Weights of a small GPT-style language model, trained from scratch on English Wikipedia.
Size: 12 layers, width 576, MLP 2304 squared ReLU, 97.5M parameters.
Architecture: LayerNorm before each block, rotary positions.
Training: 1256M tokens, 4292 steps.
Each number is 50 + 15 x the weight over its row's rms, rounded and kept within 0 to 99. Layers, rows and columns count from 0. The size before them is the row's rms in percent of the matrix's.

# layer 3 MLP down, 576x2304, rms 0.0395, rows 546-575, columns 1968-2015
097:57 46 46 39 52 50 80 44 48 49 59 53 99 64 66 40 45 12 45 43 35 55 51 39 64 62 68 55 46 31 48 57 39 38 49 49 40 66 34 51 36 54 30 59 61 60 49 29
101:63 20 38 57 22 39 50 47 52 26 39 40 72 63 36 51 56 65 15 60 29 13 42 54 51 33 45 77 82 50 60 50 40 79 58 44 35 69 25 64 64 54 50 42 50 49 75 73
098:43 55 56 61 40 50 69 39 49 15 71 77 42 48 38 56 56 76 23 39 56 42 37 43 27 56 58 32 41 33 46 64 42 48 46 44 57 47 51 24 44 52 52 30 46 43 13 73
100:62 42 34 37 50 52 45 62 36 34 65 42 88 58 35 46 50 27 59 67 32 74 49 45 44 82 55 42 82 38 65 50 40 41 49 69 44 79 62 74 44 58 65 42 66 20 46 22
103:69 55 46 41 46 72 49 52 66 55 62 58 45 56 56 27 34 79 27 49 36 57 68 41 53 15 61 34 56 55 47 37 53 47 74 46 41 51 49 62 46 40 69 37 39 65 54 68
102:64 71 52 63 63 48 73 55 51 64 42 39 05 31 66 30 24 55 64 44 18 30 47 37 59 64 57 58 68 64 30 43 37 52 35 44 37 52 49 37 38 55 56 23 31 13 27 59
098:26 48 58 43 53 44 35 43 82 12 37 31 42 33 36 58 41 47 44 65 48 61 36 36 46 49 47 52 38 52 62 70 55 40 63 64 57 46 45 38 47 25 61 45 51 52 75 44
101:56 49 50 53 20 50 36 45 40 79 52 28 73 43 46 47 23 62 31 33 54 45 48 28 51 59 59 69 49 74 70 50 55 59 33 58 26 65 13 33 63 60 60 37 50 63 59 56
104:41 41 42 61 66 80 73 25 76 36 42 25 46 51 50 53 44 45 45 45 31 63 39 42 62 57 61 73 26 72 49 32 51 56 37 54 39 57 60 42 75 41 44 35 50 58 52 65
100:65 42 53 50 53 56 27 36 41 51 76 19 73 47 66 54 77 35 26 62 54 77 42 58 55 42 68 46 34 49 50 34 51 31 41 37 50 37 43 86 38 20 62 40 49 39 67 47
100:50 54 63 55 37 46 51 48 53 59 30 33 46 82 77 17 21 66 38 37 71 41 62 51 42 60 50 56 21 69 44 32 46 43 40 66 59 51 62 38 59 35 45 49 25 14 52 60
105:38 38 49 41 45 59 60 39 66 43 51 89 45 36 45 78 51 69 79 64 50 60 61 16 25 35 36 50 66 58 17 74 61 74 35 51 67 26 59 50 40 47 57 26 52 63 43 55
101:44 43 38 52 44 43 46 51 49 34 54 43 47 34 63 73 46 51 57 68 57 57 55 69 71 38 57 46 63 44 52 46 57 38 29 35 56 65 39 47 27 90 32 51 61 50 47 25
101:27 60 52 56 26 39 63 53 49 58 53 57 69 39 45 20 62 39 41 33 32 48 44 48 48 41 60 15 44 41 32 49 53 74 50 65 50 66 65 54 47 26 58 49 52 61 61 60
090:41 66 26 62 55 52 61 52 87 63 51 41 54 46 29 53 50 54 51 41 36 42 65 56 36 51 42 49 61 36 71 29 63 68 46 62 50 55 50 35 25 54 54 48 55 57 69 55
099:43 41 46 10 70 55 68 40 39 51 38 55 37 55 69 42 23 60 56 42 24 47 50 77 61 25 44 37 93 56 60 78 58 72 59 12 50 57 50 63 59 80 34 65 54 37 28 68
099:51 49 51 60 00 57 46 60 29 48 73 37 41 72 51 54 33 49 47 49 62 63 62 55 56 77 56 35 70 50 44 43 48 54 64 43 70 64 53 70 29 49 53 35 38 23 58 61
101:70 40 34 52 67 77 65 52 85 69 36 32 76 83 29 60 75 66 39 58 44 76 68 58 47 58 46 42 49 17 41 30 40 47 39 59 51 55 56 42 56 58 36 54 52 49 60 43
099:35 39 35 50 60 46 53 29 53 54 59 26 45 58 48 31 36 52 52 45 50 27 39 37 38 63 53 52 55 45 42 44 45 41 71 59 52 45 75 56 28 87 18 60 58 36 70 65
100:43 68 45 51 68 45 40 76 52 32 59 59 65 56 43 34 42 54 32 27 84 76 52 39 43 57 54 22 37 70 42 55 56 32 69 42 39 22 31 36 21 15 20 45 35 41 71 38
099:52 62 48 64 62 39 54 43 64 38 26 47 62 35 59 68 72 49 41 70 43 65 67 43 52 58 56 52 45 39 38 46 45 16 74 48 52 30 19 34 43 49 39 62 57 53 29 63
102:26 18 45 45 47 53 38 36 55 61 23 72 59 65 68 53 55 60 39 54 45 42 55 64 57 45 68 29 87 73 50 57 52 62 38 44 48 56 43 60 53 71 48 46 58 53 51 50
096:33 79 48 22 69 62 65 61 51 86 52 28 50 55 17 28 54 45 71 50 71 59 58 55 49 50 40 60 58 23 68 63 45 41 52 19 26 42 44 54 38 39 21 66 62 44 71 68
098:34 41 35 37 32 40 33 43 48 54 45 52 53 48 53 50 67 41 33 26 52 27 54 41 59 30 59 19 56 57 48 55 41 59 76 37 39 57 38 49 67 36 49 54 80 41 56 51
099:60 57 59 51 65 38 26 46 25 64 56 29 57 67 35 64 74 35 34 16 49 48 69 58 65 34 65 46 32 68 72 46 56 55 79 59 54 71 60 71 44 33 49 40 46 38 35 54
101:30 69 32 42 60 40 67 56 33 61 32 30 30 83 42 52 45 37 35 65 49 55 41 51 86 64 69 34 49 52 80 58 55 47 44 61 58 51 68 33 50 63 68 51 70 55 58 44
097:58 65 64 42 80 63 26 50 56 57 62 83 74 76 18 50 54 76 61 45 34 70 67 34 47 38 47 37 62 58 55 30 43 67 55 43 68 41 09 33 58 45 42 57 49 56 69 53
102:58 52 63 65 92 34 20 38 35 78 41 31 36 65 58 52 51 27 37 53 54 54 47 24 55 32 51 23 56 12 53 55 47 39 36 62 60 50 21 53 45 90 57 49 40 59 53 76
102:42 72 43 81 47 60 32 46 54 40 42 20 45 73 33 62 56 52 37 54 50 57 49 42 54 17 45 49 47 41 61 44 55 72 62 47 93 39 45 45 45 48 75 53 65 55 63 74
099:61 43 52 74 16 40 49 27 35 37 33 29 40 67 32 62 45 41 52 30 71 49 34 44 63 46 62 46 78 34 73 47 60 69 74 60 50 50 48 46 58 49 60 63 47 69 48 53